config = dict(
    norm='layernorm',
    norm_place='pre',
    qk_norm=False,
    parallel_block=False,
    init_std_o=0.00412,
    init_std_down=0.00412,
    lr=0.00431,
    lr_head=0.00605,
    schedule='wsd',
    seq_len=1024,
    train_tokens=738200000,
)
Each number is 128 + 24 x the weight over its row's rms, rounded and kept within 0 to 255. Layers, rows and columns count from 0. The size above them is the row's rms in percent of the matrix's.

# layer 5 MLP up, 3072x512, rms 0.118, rows 1218-1270, columns 320-383
size [101 110  86 108  89  90  96 118 101 113 102  96  93  90 110  96 115  89 104  96 115  86 117 106  97 104 103 100 113  94 114  85  96  97  95  99  91 109 105  96  90 103 102 100  84  98  98 103  94 105  92 103 103]
[[126 139 136 139 104 175  94 133 146 166 120 129 141 121 139 150 101 130 146 144 133 168 166 120 145 141 121 118  86 176 139 143 146 138 124  86 144 118 112 106 120 124 118 108 124 144 142 137 140 112 118 125 125 140 113 105 117 119 117 135 165 105 106 103]
 [145 127 145 142 142  83 127 137 125 110  81  87 157 157 113 157 105 116 119  91 109 172 152 161 177  84 143 125 146 126 110 126 131 138 131 143  97 109 115  20 133 128 129 107 129 116 147 128 117 106  77 136 152 112 139 118 107  95  95 134 145 133 128 134]
 [132  97 112 139 149 103 116 153 135 124 119 106 117 131 165  75 152 126 130 127 122 116 130 145 159 125 122 107 151 117 120 131 158 126 121 159 111 103 105 170 174  99 148 124 113 167 103 159 109 124 113 100 138 114 154  63 149 112  91 138 159 156  91  89]
 [120  96 131 139 141 177 100 141 119 110  93 137 115  72  99 124 113 108 113 117 139 116 150  95 169 148 116 109 129 103 147 114 145 139 131 111 135 154  93 140 135 128 134 121 144 150 136 142 151 133 170 159 120 167 119  90  92 160 113  96  97 133 148  95]
 [105 103  93 124 105 130 111 104 110 128 158 112 150 111 132 146 163 137 177 154 125  84 100 141 157 144 153 142 134 123 138  75 118 140 134  89 125 148 185 173 129 115 145 149 145 141 109 136 118 116 141 154 157 137 123 150 161 150 129 151 131 137 118 132]
 [123 124 138 131 128 126 119 156 148 132 163 117 162 134 141 141  98  93  90 160 146 132  90 124 125  77  82 120 144 111 132  76 141 127 117 126 126  96 129 103 170 118 145 150 124 121 122 103 135  93 201 120 104 127 142 126 173 111 118 155 164  89 110 126]
 [152 116 147 126 181 106 113 145 116 169 110 146 140 142 111 111 165 106 140 184  78 117 162 116  89 135 161 153 182 165 129  68  81 144 111 121 157 114 132 104 164 132 152  96 124 121 126 124 152 138 114 126 171  79 147 138 140 155  58 129 150 114 113 105]
 [109 103 122 158 123 135 133 142  99 134 125  87 149  97 145 115 149 101 130 128 140 122 155 145 109 150 130 160 120 160 124  88 121 168 142 125 128 139 129  97 112 154 153 116  85 137 125 115 131 130 117 124 106 137 119 155 158 155 150 112 147 148 163 110]
 [126 137 124 105 166  69 136 113  97 102 124 150 181 146 135 124 127 147  98 146 152 127 136 109 134 108 117 114 167 145 105 145 142 115 113 111 145 113 132 177 134 171 141 120 136 139 142 154 119 107 146  93 112 159 136 119 158 104 127 137 154 110 145 136]
 [177  88 146 120 134 107 104 105  95 158  96 143 134 139 103 126 107 167 131 106 127 119 134 159 111  98  89 115 110 126 102 158 123 126 135 128 113 146 128 172 128  92 141 134 162 117 153 106 179 112 128 168 112 106 125 106 110 149  85 130 175 122 102 128]
 [119 130 174 111 177 153 135 132 116 157 114 143 127 162 153 130  89  95 149  93 151 131 123 128 150 135 131 113 155 115 147 112 174 126 113 134 114 149 115 109 134 121  84 108 134 122 135 177 124 155  98 118 119 129 121 134 141  84 154 160 151 136 127  77]
 [117 134 104  69 131 104 125 123  96 130  97 149 108 160 139 143 130  96 144 114 143 134 105  62 121 159 130 149 134 113 117 129 119 118 117 163 140  73 134 123 167  97 107 155 108 133 149  95 130 106  79 115 146 104 142 157 149 123 148 122 151 170 135 123]
 [111 105 156 139 103  90 126 131  93 178 115  83 133 154 159 109 136 100  90  89 130 176 140 108 122 132 177 156 142 103 137 133 140  78  94 136 161 122 155 112 143 165 121 111  98 132 132 153  99 113 115 126 139 117  92 118 171 142 146 164 118  93 142  90]
 [135 117 139 172 107 118  88 132 106 159 121 120  98 177 117 181 144 167 134 102 116  97 118 166 120 121 152 145 147 128 133 133 114 132 148 111 160 104  85 129  71 120 102  81 118 150 136 149 133 159 125 148 147 115  75 145 139 132 121 132 137  95 130 108]
 [ 87 128 123 148 130 129 125 108 122 148 115 121 140 120 118 106 128 110 152 170 100 157 109 123 117 158 116 122 109 131 171 154 133 139  92  78 104 112 113 125 154 161  94 126 159 115 122 144 155 130 164 104 153 123 127 173 169 129 156  89 131 143 121  83]
 [113 124 155  88 150 134 104 144 118 116 154  77 146 128 122  76  85 178  91 140 107 119 163 124 102 163 101 134 115 144 137 143 149  98 106 143 106 118 122 115 127 170  87 118  92 126  87 155 161 100 129 125 115 170 140 136 125 140 114 120 120 132  97  98]
 [127 176  97 135  73  89 163 133 125 172 111 102 106 162 158 120 142 142 112 111 143 134 150 143 122 164 144 159 136 145 142 117 120 151 135 130 145  65 153 181 126 140 115 149 186 119 135 144 146 160 138 125  99 138 144 151 106 127  92 108  64 108 124 135]
 [137 166 141 151 136  99 129 116 123  83 120  91 116 109 138 113 108  96 119 160 138 137 140 118 129 112 115 154 106 135 104 165 118 132 145 120 116 134 155  76 138 139 147 157 142  98 146 137 122  81 142 136  84 174 130 107 141 160 125 129 114 134 136 171]
 [123 121 116 159 121 135 148 176 111 176 128 132 132 121 101 164 109 121 101 143 162 164 120 127  99 116 165 135 151 140 136 127 116 115 131 124 125 115 128 154 162 108 152 122 126 163 110 117 143 158 135 133 190 155  99 186 167 127  70 140 128 118 124 118]
 [126 148 123 179 144 119 158 163 108 147 126  79 148 107 136 160 184 147 136 137 106 140 105 115 150 143 119 116 114 135 115 151 105 146 146 115 132 114  92 104 160 146 102 100 101  95 141 161 106 146 103 121 132  76 115 122  84 114 116 130 142 117 126 126]
 [116  59  94 129 110 121 135  80 125 172 140 177 122 140 130 135 140 145 165  79 141 147  89 123 152 162  92 161 116 196 121 122 152 139 172  97 150 155 109 121 126 120 133 129 125 144 155 148 123 128 109 124 151 129 130 146  95 157 130 113 179 129  66 156]
 [103 153 140 150 120 128 173 137 152 185  96  93 132 126 135 146 114 140 132 134 137 105 135 110 108 132  84 118 124 127  81 159 133 111 132 136 121 116 131 146 132 138  88 126 146 135 141 140 137 127 145 106  81 157 122 135 169 150 199 100 127  94 133 103]
 [ 75 148 122 117 171 126 114 111  67 148 126  87 101 129 139 150 177 162 112 109 128 109 141 117 108 101 110 128 164  93 134 185 116 140 123 122 140 159 145 131 164 126 135 113 143 130 113  93 136 164 134 153 174  88 159 124 151  94 154 117  91 131 117 104]
 [119 125 109 123 134 196 115 113 110 120 120 167 138 101 112 110 110  76 130 136 101 128 141 127 111 105 107 126 130 130 124 143  84 150 143 153 164  98 130 138 120 122 179 120 154 123  92 111 107 120 131 153 110 161 157 114 162  66 122 102  88 135 180 104]
 [140 128 153 166 130 121 137 104 111 101 130 132 135 124 118 182 144  97  94 111  89 129 138 157 103 132 120 134 129  80 144 124 146 141 102 114 149 137 128 130 146 163 161 135 143 124 125 153 136 141 113 167 167 121 139 139 125 161  92 133 129  81 156 120]
 [108 102 163 155 116 109 142 103 147 161 116 118 104  99 136 126 162 122 109 139  69 127 130 159 125  87 144 109  81 121 140 112  99 124 151 126 124 137 157 117 144 133 153 137 121 153 122 138 115 144 134  94 161  94 166 138 115 122 121 115 119 104 130  82]
 [154 146 161 120 119 149 127 120 146 127 128 125 137 136 152 104 114 126 128 125 141 144 173  97 139  97 126 121 149  94 147  60  95 151 153 186 151 134  85  79 133 140 134  79 122 140 141 120 135 144 132 135  85  93 131  88 155 176 153 126 139 139 120 153]
 [126 127 135 130 132 134 105 152 115 117 120 152 127 116 173 108 171 156  90 120 138 130 143 142 132 129 116 118 126  97 127 128 101 160 117 144 107 104  89 101 134 142 114 122 146 113 129  96  84  62  81 179 148 140  65 118 105  85 110 156 141  98 102 140]
 [140  99 139 154  85 104 116  89 104 142 152 149 148 107 117 196 111 122 102 140 151 163 129 142 107 100 121 123 116 182 161 141 181 146 137 137 137 137  99 130  78 145 129  97 139 129 127 123 146 143 106 138 130 112 118 113 139 144 142 123 113 135  94 173]
 [140 138 171 127 163 162 170 138 149 145 106 113 154 173  95 132 141 107 106 163 134 106  79 121 101 140 134 169  94 159 140 124 140 138 128 142 116 103 146  81 140 124 148 110 153 118  88 124 113 116 148 138 153 138 135 166  99 116 136 112 108  84 133  89]
 [110 126 141 135 116 135 181 142  94 161 127 130 138  96 124 109 137 120 146 129 110 112 111 135 110 153 147 125 111 166 149  97 143  92 125 115 141 164 117 112 136  80 145 123 128 138 139 160 124 161 180 140 147 114 142 151 129 124  98 111 151 128 140 134]
 [168  87 105 170 136 146 113 108  89 124 134 125 135 148  77 150 108 120 117 145 104 122 107 148  88 155  96  90 110 119 117 150 102 112 125 102 136 153 131 147 159 108 136 105 141 157 159 159  71 121 146 128 141 132 175 130  87 166 115 120 101 147 112 116]
 [136 144 107 164 175 167 146 154 143 113 144 144 167 148 113 130 147 157 143 145 141 123 122 139 122  79  95 140  94 125 113 114 105 111 106 138 109  92 101 138 108 180 152 123 122 151 124 132 147  98 137 149 134 116 115 148 110 126 145 123 161  70  94 104]
 [147 156 106 120 171 176 135 103 138 154 175 147 130 138  95 137 147 156  99 103 126 124 171 154  92 170 129 153 153 159  89 149 145 146 177  93  76 116 136 145 121 116 116  82 157 106  83 113 137 135 109  91 130 141 145 112 134 155 123 124  97 118 101 116]
 [145 145 127  77 146 115 113 105 116  93 110 150 149 128 116  87 145 113 145 154  87  86  96 110 121 142 115 143 164 145 126 151 158 141 122  99 101 179 119 134 176 146 128 130 134  99 116 131 147 117 129 161 116  98 106 121 106 143 141 124 150 125 121 131]
 [112 133 142 148 116 116 125 121 148  92 126 155  90  84 119 156 122 111 140 112 117 108 128 138 119 126 110  81 161 151 103 143 108 120  94 109 127 109 122 124 114 130  96 136 127 142 106 100 186 119 132 123 153 117 122 134 119 168 105 116 149 136 113 121]
 [134 120 142 164 162 139 121 140 104 116 138 186 137  95 136 123 108 151 141 104 121 167 165 124 136 152 129 131 117 113 117 122 132 131  85 118 139 145 115 117 146 133 140 125 144  97 122 150 105 128 121 134 117 127  94 122 121 143 159 109  96 131 112 154]
 [161 133 139 186 138 113 140 162  68 160 123 121 122 200  99 151 120 111 127 123 133 115  79  93 139  93 144 152 121 127 120 141 154 106  66 132 126 144 123 111 148 119 123 151 153 172 150 140 127 159 122 128 120 117  85 105 121 108  95 142 144 122 122 157]
 [159 121 102 117 163 127 148 132 126 139 100 135  97 103  88 124 146 160 115 166  94 149 128 163 130 168 147 142 117 169 130  56  88 103 148 124 109 107 153 128 140 132 134 155 138 146 156 121 149 161 138 127 142 111 152  83 101 144 107 161 143 123 122 108]
 [142 158 142 104 147 147 159 133 129 128  83 144 129 138 117 125 150 142  97 151 127 139 136 165 115 132 134 176 168 142 137 118 100 154 138  95 127 150 126 138 115 131 120 166 146 137 119  95 126 148 108 140 176  84 162 119 145 163 129 127 123 127  94 129]
 [154  74 123 103 114 129 142 113  82 134 146  99 137 130 121  79 127 120  98 121 140  62 102  77 119 119 133 168 118 142 112 107 140 145 141 121 122 170 147 113 131 111 115 147 116 128 126 143 121  82 116  85 125 153 140 147 166 138 122 143  90 152  68 123]
 [120 110  91 131 129 123 151 161 133 144  86 121 148 124 105 180 116 144 124 121 129 134 145 147 128 136  90 131 157 154 105 132 129  78 145 130 105 122 141 114 124 118 115 147  85 145 103  95 148 126 122 146 150 128 121 117  93 101 113 170 127  93 108 123]
 [123 149  90 129 132  96 121 126 113 131 126 124 162 154 129 101 170 116 174 140 120  94 186 131 142 136 129 180  81 133 112 119 127 101 112 127 136 139 109 146 121 118 125 121 133 134  90 115 137 108 147 153 122 120 122 135 138 135 123 142 127 100 156 177]
 [122 161 159 137 107 121 138 136 112 157 123 119 139 139 171 115  76 147 129 115 102 127  93  96 148 118 143 143 181 147 119  85 142 149 190 144  97 108 104 111 142 133  94 146 109 141 167 139 140 131 140 106 128 132 145 122  94 138  49 135 126 148 129 120]
 [145  94 144 124 152 134  97 149 136 116 117 152 119 135 132 124 105 138 127  74  81 105 116 145 120 110  79 166 108 129 138 130 136 107 145 171 106 119 172 110 128  84 151 140 103 109 142 141  91 119 137 102 122  79 143 143  97 208 107 147 138 137 130 109]
 [135  93  95 142 137 115 106 115 160 116 189 135 128 122 155 161 167 144 101 120 126 137 123 121 132 108 114 149 121 143 129  94 117 130 132 172 103 163 130 101 131  95 130 141 169  97 161  93 152 132 112 149 116 141 103 158  93 126 141 103 108 166 119 148]
 [133 116 144 134 113 174 127 149 142  70 146 130 119 101 144 134 108 114 133 132 115 121 121 121 131 131 145  93 106 122  99 158 168 118 122 131 128 154 113 137 135 146 148 119 149 140 136 127 106 131 177 103 112 125 116 136 137 173 129 144 147 159  92 132]
 [ 99 121 111 114 149 143 127 117 135 102  54 100  76 137 136 127 114 144 120 112 133 155 135 105 129 108 138  85 146 158 149 114 121 121 145 162 123 165 130 150 139 168 117 121 149 178 127 121 147 142 149 147 141 133 168 122 137 137 115 130  90 145 139  82]
 [131 116  94 120 114 100 152 146 142 129 158  85 149 166 160 128 141 121 122 111 109 106 120 143  81 154 136 113 145 112 162 167 148 124 123  88 152 122 120 136 124 134 164 110 161 178 111 116 122 132  90 129 114 109 129 119 143 141 139 115 128 166 144 103]
 [ 86 108 175 127 164 165 138 164 146 121 145 115 160  97 117 164  97 132  99 125 153  83 155 138 124 152 137 118 112 169 139 142 166 143 164 135 113 188 131 141  58 138 111 121 111 141 141  98 184 130 149 125 142 114  97 143 115 153 146 150 142 140 100 107]
 [117 110 157 118 133 149 113 139 111 142 134 108 106 115 158 111  89 149 105 173 112 172 151  96 144 151  90 144 136 139  97 110 131 126 118 140 139 117 147 126 132 114 102 146 117 108  75 109 117 117 116 119 133 147 126 146 129 127 122  88 130 108 131 110]
 [148 132 154 127 115 171 113 142 109 167 137 134  99 190 110 141 120 150 123 109  86 117 101 113 140 158 100 133 127 142  98 113 133 105 110 130 202  96 107 122 107 113  75 118 152 122 143 114 107  77 125 113 143 128 110 103  93 132 152 142 109 114 173 175]
 [161 121  97 124 135 126 168 142 100 138 130 138 109 140 113 130 150  76 143 192 131 114 106 146  59 160 129 129 154 125 118 126 123  92 123 153 168 135 141 146 142 154 139 138 127 104 151 121 144 115  90 117 139 104 124 127  87 147 138 131 116 140 123 142]]
# layer 5 MLP down (transposed), 3072x512, rms 0.176, rows 1218-1269, columns 320-383
size [108 103  88 104  95  94  99  98 103 111  88 101  98  87 112  98 105  96 107 102 105  92 115 107 105 107  93 109 115 105  97  88  98  98 105 100  97 104 103 103 106 110  98 103  91  99  97  99  94 107  97 105]
[[127 168 108  92 128 156 147 129 123 170 136  87 109 150 108 148 118 160  99 144 137  90 148 147 194 133 156 113 125 137 153  83 153 158 122 121 130 100  99 102 143  73 139 124 140 158 118 159 114 155 155 159 108 124 108 124 129 148 133 105 133 127 120  97]
 [ 98 135 133 108 118 136 132  88 120 104 156 168 123  96 125 105 153 136 127 117  93 102 134 127 176 168 147 158 126 103 154 148 129  83 151 131 129 112 107 135 154 137 127 138  88 119  76 112 175 136 136 107 137  86 122 121 151 111 127  94 146 158 128 132]
 [176 117 131 158 127 131 110 136 149 169 141  92 110 148 127 149 132 139 120 125 127 144 152 125 103 113 129 158 143 146 130 159 107 117 135 102 144 166 114 154  92 131 164 152 126 133 184 139 149  83 135  94  93 135 112  97 114 133 120 109 126 127  92 143]
 [ 92 126 102 150 158 157 130 113 111 117 123  78 102 123 161 159 129  85 148 115  98 162 123 140 126 127 138 147  96 103 176 135  98 126 121 124 150 124 176  94 117  95 119 147 115 157 104 161 131  90 110 126 143 118 109 148 143 139 155 143 131 116 125 141]
 [101 102 154 150 157 138 118  94 118 129 135 139 116 152 160 136 125 154 171  82 127  98 121 122 111  89 118 117 131 103 145  87  94 143 158 120  98 157 165  97 120 129 116 116 145 110 146 127 120 132 107 147  89 111 116 109 168 114 114  88 123 162 127 135]
 [111 151 140 104 138 121 148 144 127 105 179 147 117 136 153 114 145 156  98 116 151 145 108 100 131 108 141 139 129 108 130 120 145 113 102 103 167 145 130 106 135  98 116 147 137 104 108 100 155 114 107 174  64 166 166  98  83 171 110 130 135 130 143 184]
 [158 129 144 146 134 140 171 106 101  99 111 107  78 121  86 119 166 138 135  95 112 133 129 129 151  53 141  83 146 127 130 116 178 128 133 128 119 114 110 123 118 134 158 148 165 108 151 125 126  75  97 106  96  95 188 135 150 154 135 138 138  90 109 120]
 [182 150 137 131 138  86 144 140 193 122 139 129  91 128 147 125 113  73 122 136 147 122 142 158 100 121 125 148  95 123 166 117 124 145 127 136 152 176 136  94 145 110 185 127  95 153 157 148 115 144 114 119 132 151 152 133 165 141 140 129 152 121 111 114]
 [118 150 117 146 147 105 149 113 162 126  85 118 120 121  96 109 128 156 140 124 195 146  98 132 114 144 139 130 146 171 139 103 123 127 124 137 115 109 130 131 130 142 144  71 132 128 104 165 142 112 114 118 150 101  92 111 115 139 186 133 108  96 134 106]
 [114 136 162  98 153 155 157  92 107  95 149 126 113 126 131 117 141  99 131 148 106 160 105 153 115 151 122 129 172 119 154 123 144 160 130 126 112 169  87 110 125 148 158 119 170  90 101 142 115 146 160  86 113 131 111 127 134 113 129 133 125 148 125 147]
 [ 88 139 125 114 130 151  94  94 138 132 149 106 111  95 147 124 160 147 134 169 145 102 119 136 102 106 133 125 131 142 110 136 104 111 136 122 140 119 117  95  75 166 129 105 143  92  93 109 113 136 113 113 158 140  75 100 125 167 140 123 136 104 119  91]
 [127  80 142  68 144 170 114 115 132 109 169 103 111 184 152 133 144 149 149 138 153 125 140  98 118 141 149 106 143 134 131 134 138  84 143 105  91 137 168 123 130 132 148 115 147 143 105 113 140 151 144  94 163 131  97 126 139 159 138  86 100 118 116 164]
 [126  97 104  99 141 136 147 137 151 150 116 122 138 148  86 164 124 171 158 130 120 143 157  92 112 143 114  97 122 110 126  94 138 102 108 151 136 142 112 115 128 153 119 111 141 125  94 108 119  95  98 166 121 138 150 147 102 150 172 112 122 120 165 127]
 [135 152 114 105 112 131 125 139 120 126 115 134 144 150 164 125 127 110 144  96 104 187  92 134 119 109 121 144 139 118 132 114 168 129 143 128 162 151 168 102 153 123  78 121 140 109  99 133 135 136 101 155 111 129 154  89 155 105 104 140 138 112 126 141]
 [131 131 141  94 181 142  86 159 154 148 109 126 171  93 107 146 129 122 180 121 101 172 166 125 131 127 143 128 124 121 112 138 101 163 158 140 121 117 163 150  90 133 128 153  87 123  91 116 132 177 108 118 116  81 182 160 103 149 102  99 108 103  89 132]
 [142 184 119 150  90  77 174 136  89  81 138 126  74 158 115  96 131 141 120 150 152 109 190 179 139  97 126 115 132 147 118  98 111 121 130 120 127 119 121 149 149  76 152 142 172 113 134 124 138 112 112 131 119 134 125 111 141 189 159 132 131 117  86 120]
 [130 126 145 149 130 151 134 144 136 108 107 108 130 185 108 141 116 112 172 131 139 166 125 131 115 141 125 124  79 138 155  98 143 140 111 140 102 141 166 148 157 141 115 109 138 119 124  95  99 111 127 170 118 125 105  88 138 154 107 158 144 136 127  91]
 [135 197 126  86 149 141 132 111 121 137 138 123 131 130 146 149 136 114 121 103 180 185 113 122 126 143 146 133 154 112  90 134 131 103 127 150 133  79 130 132 164 138 179 150 106 117  59 127 163  92 145 128 126 111 146  82  99 132 126 120 128 102 137 119]
 [124 141 133  98 153 109 132 105 131 107 154 108 132 104 138 123 146 158 140 110 171 147 129 183  84 145 114 117 121 145 104 102  81 117 103  77 123 106 138 124 119 132 110 163 137 170 151 155 110 135 143 120 138 109 121 134 157 126 109 117 113 114 147 168]
 [133  95  99 166 165  94 106 118 109 116 151 142  95 141 141 149 138 166 121  96 155 122 139 170 160 115 193 140 133 130 146 127 164 142 116 173 106 127 127  98 102 100 128 123 115 141 137 117 136  91 151 102 152 129 127 105 124 133 170 130  81 102 175 119]
 [116 123 115 131 108 149 135 124  85 145  90 176 111 134 136  76 139 124 127 167 132 145  92 154 118 105  89 126 151 166 123 118 136 116 172 125 119  89 142 108 124 113  88 143 147 142 148 144 118 124 144 134 120 100 144 116 106 184 118  97 169 130 141 120]
 [117 115 142 156 136 119 152 137  98  81 185 109  80 112 153 130 122 142 150  63 144 150  94 158  96 124 162 166 132 118 134  95  77 124 113 124 110 155 142 116 163 182 134 124 101 130 131 122 127 187 137 160 158  96 154 130 169 104  89 111 113 119 136 127]
 [110 120 105 139 141 113 169 159 133 121  99 134 131 104 148 141 152 170  89 156  73 148 115 122 137  85  97 126 137 108  96 140 112 107 101 110 114 156 114 153 163  91 127 126 126 115 144 122 132 147 141 138 118 143 124  93  88 125 128 149 117  62 143 112]
 [117 156 106 128 155 123 134 119  91 125 153 154 161 103 110 159 120 110 132 141 138 151 156 140  86 148 200 114 101 127 138 132 123 137 144  64  97 173 151 169 139 119 104  94 102 124 157 128  98 122 138 125  99 124 137  82 145 153 129 105 143 100 165 141]
 [118 157 124 132 140  60 104 129 111 137 157 160 133 147 132 135 146 116  93  81 159 124 129 111 136 139 137 129 164 164 123 149 117 139 118 145 103 137  27 102 152 143 103 129 136 122 131 111 127 105 117 100 144  86 137 134 111 128 101 119 112 119 115 117]
 [126 153 132  98  94 120 148  98 150 160 169 126 151 142 126 148 146  95 143 149 141 133 115 116 122 103 111 132 116 124 105 167  96 159 103 134 163 126  89 145 132 129  64 125 131  87 155 160 119 116  98 130 113 119 140 152 126 130 149 122 151  96  94 154]
 [135 122 140 112 144 138  73 161 142 121 138 117 128 106 159 138  76 135 168  65 126 110 105 118 111 145 123  93 146 160  99 102 150 169  98 165 118 136 144 120 127 169 116 135 124 115 105 155 125  98 132 114 128 125  88 166 134 128 124 130 145 106 137 139]
 [100 180 149 107 144 133 117 124 165 149  80 121 121 123  82 109  99  91 173 135 122 123 127 134 160 130 155 102  79 126 120 100 116 118 159 124 153 147 132 124 106 140 143 122 136 127 117 118 165 191 107 117 155 130 161 129 184 134  89  98 119  83 168 127]
 [106 148 128 100 114 130 156 117 148 118 160 118 130 104 142 187 122 151 104 134  87 152 126 116  97 117 137 120 124 173 120 137 129 118 130 149 118 126 116 131  35 148 160  92 175 132 102 140 136  79 113 119 138 141 149 143 135 154 160 138 136 114 102 172]
 [114 181 174  85 126 101 111 108 113 138 148 152 115 141  94 153  97 206 114 132 110 129 115  94 104 130  86 112 145 182 151 141 144  71 105 114  90 130 193 104  82 126 101 104 186 137 100  72 150 158 145 140 138 139 132 134 134 145 169 130 162 105 118 105]
 [135 120 150 118 127 116 115 163 151 121 140 122 137 129 117 117 139 135 145  86 112 123 102 122 169  87 161 132 123 131 129 150 129 112 120 178 169 134 151 114 135 123 129 175 154 138 139 123 120 121  97 158 157 147 104 138 178 167 172 153 148 123 125 154]
 [114 132 152 114  89 135 118 163  92 129 132 111 105 139 108 173 120 131 133 154 106 145 132 162 105 136 143 134 190 143 124 187 154  99  83 140 126 153 147 138 145  98 155 128  85 165 117 171 152 140 150 159 120  99 111 134  87  98 119 146 139 118 152 135]
 [144  90 152 130 124 126 129 168 138  93 125 146 144 103 117 138 132 146 104 143 118 121 115 141 147 150  94 140 163  97 134 180 100 102  78 158 129 139 181 122 141 189 145 114 124 135 156  93 146 121 155 100 124 126 128 143 104  65 124 135 165 145  65 137]
 [119 131 140 124 156 149 109 144 146 159 122 117 155 102 118 149 138 167 138 101 135 158 114 121 123 137 145 163 137 128 126 148 143 157 131 134 161 120  88 128 117  86 125 163 120 121 135 137  73  95 146 153 133 128 107 142 126 120 102  89 145 119  79 140]
 [139  93 135 103 139 117 175 162  59  92  99 122 123 149  88 130 120 161 118 109 116 141  94  92 119 184 159 135 170 112 117 147 110 123 166 114 139 140  92 125 118 203 142 103  89  68 165 144 163 159 137 148 140 130 135  97 126 154 135 151 157 128 155 153]
 [152 107  85 106 149 145 128 130 180 122 108 109 102  99 169  88 129 129 105  99 124 103 142  98 142 116  77 118 121 131  73 110 120 138 139  95 181 144 143 109 139 122 112 148  98 144 114 107 128 110  81  72 123 113 109 130  95 171 144 159 204 116 112  86]
 [126 129 143 100  96 100 135 131 173 153 115 150 125 133 126 137 163 136 132 126 151 169 144 145 117  92 128 124 118 150 177 148 119 145  94 112 135 139 153 110 139 116 145 119 111 149 124 157 155 136  86 146  75 130  95 156  97 162 154 138 100 132 112 114]
 [109  91 114 108 106 142 140 122  94 130 158 107 123 115 127 148 152 102 147 133 139 168 109 123 145 148 120 100 108 117 144 143 135 134 128 192 169 129  95 164 116 106 103 168  83 115 154  99 110 110 141 178 160 177 152 147 108 165 108 147  91 148 168 140]
 [136 130 124 111 118 121 111 106  88 148 115 158  94 139 137 142 117 127 138 140 150 137  59 122 124 136 130 129 150 105  96 137  88 129 141 142 124 118 141  97 107 161 104  97 122 125 121 136  96 129 117 117 115 127  83 130 149 139 122 138 103 113 103 144]
 [140 135 148 123 106  77 148 142 153 111 128 102 113 124 158 168  96 119 186 129 124 139 122 113 140 166  95 126 163 110 130 137 135 153 128 141 114 119 156 156 159 106  76 114 138 114 223 137 108 138  85 115 116  83 106  96  98 142 151 110 107 117 162 115]
 [146 133 166 157 108 100 137 112 147 116 109 116  96 121 138 176 137 132 115 149 114 124 167  97 108 129 124  92 143 103 139 138 164 132 117 188  85 170  89 134 155 108 117 191 160 122 151 151 120 150 158  70 139 138 105 120  97 133  81  91 132 142 127 134]
 [ 90 135 127  93 178 113 140 136 128 150 121 122 110 152 180 174 161 146  95 126 150 123 164 127 187 163 108  98 111  96 149 123 148  83 129 104 134 114 144  91 140 132  99 143 156 125 129 105 134 142 123 141 148 117 151 131  89  77  90 159 126 115 114 150]
 [107 145 168 132 151 111 139 129 141 123 150 140 124 126 135 141 132  87  91 128  84 127 156 113 136 139 146 130 132 113 116 111 110 154 110 153 111  89 112 132 137 127 158 142 128  98 118 162 155  89 103 119  93 108 128 158 127 111 134 145  85  82 153 116]
 [120 197 128 115 140 136 174 112 118  86 171 140 150 188 124 163 175 103 192  86 119 152 135 133 125 100 111 146  91 137 137 133  94 139 119 117 114 139 118 127 134 103 118 183 134 160 196 138 127 149  75 128 148  96 186 101 161 158 168 108 128 113 139 146]
 [151 118 153 153 117 157 101 120 147 152 155 145 143 182 161 107 137 174 161 124 125 139 146 159  83 140 107 104 148 170 131 123 119 147 148 118 138  95 148 122  88 138 136 126 169 118 106 149 167 148 109  99 127 108 114 120 115 139 155 104 169 120 104 134]
 [109 116 115 121 161 158 112 137 120 119 147 102 144 125 138  97 157  92 131 105 110 164 137 123 101 131 118 119 126 125 123 154 152 119 141 135 139 163  92  99 180 131 152 175 103  96 129 110 109 119 110 163 110 143 141 141 159  99 104 145 155 120 154 101]
 [119 124 128 116 177 136 118  88  79  90 131 125 134  74 139 138 184 127 112 102 124 130 100 143 142  83 130 114 116 116 104  94 120 140 131 134 117 112 110 120 140 129 129 144 123 100 100 113 137 122 122 129 130 132 137 112  82  80 105 126 138 131  98 139]
 [127 132 117 107  90 103 172 126 126 129 142 134 126 136 147 109 107 120 153 157 155 130  97 134 129 112 128 164 119 158  96 144 107 117  91 159 124 133 128  85  45 171  87 103 120  98 121 153 118 109 132 117 142 113 134 112 119 131 187 103 140 166  89 136]
 [ 95 108 108 130 110 145 113 160 100 108 145 107 163 189 117 161  97 115 143 112 131 126 112 137 172  88  90 125 152 150  84 142 132 152 147 136 122 128 130 125 159  72 141  84 105 102 129  76 126 164 103 144 130 108 138 128 123  98 137  86 117  92 120 113]
 [152 178 123  90 163  96  78 139 135 120 110  96 124 125 127 146 168 185 179 163 121  89 133 131 162 141  81 127 147 104 141 123 126 106 133 129 109 127 187 128  99 140 168  96 110 156  90 165 133 108 130 133 131  91 140 145 127 133 136 145  96 127 136 165]
 [136  77 139 122 136 101 119 129 112 100 122 149 122 137  80 130 135 157 121 147 130 134 154 158 110 190 166 139 105 147 104 119  99 142 127 135  87 136 134  93  73  94 161 113 146 168 126 110 101 118 116 140 118 112 124 131 131 134 113 123 170 120  77 114]
 [159  57 138 101 163 118 167 106 126 110 157 129 146 119 128 114 112 124 150 128 174 121  97 167 113 155  89 135  93 151 136 188 113 156 156 126 216  90  90 153 128 145 149 139 124 116 122 129 122 125 132 101 129 144 175 142 139 127 148 131 136 131 163 126]]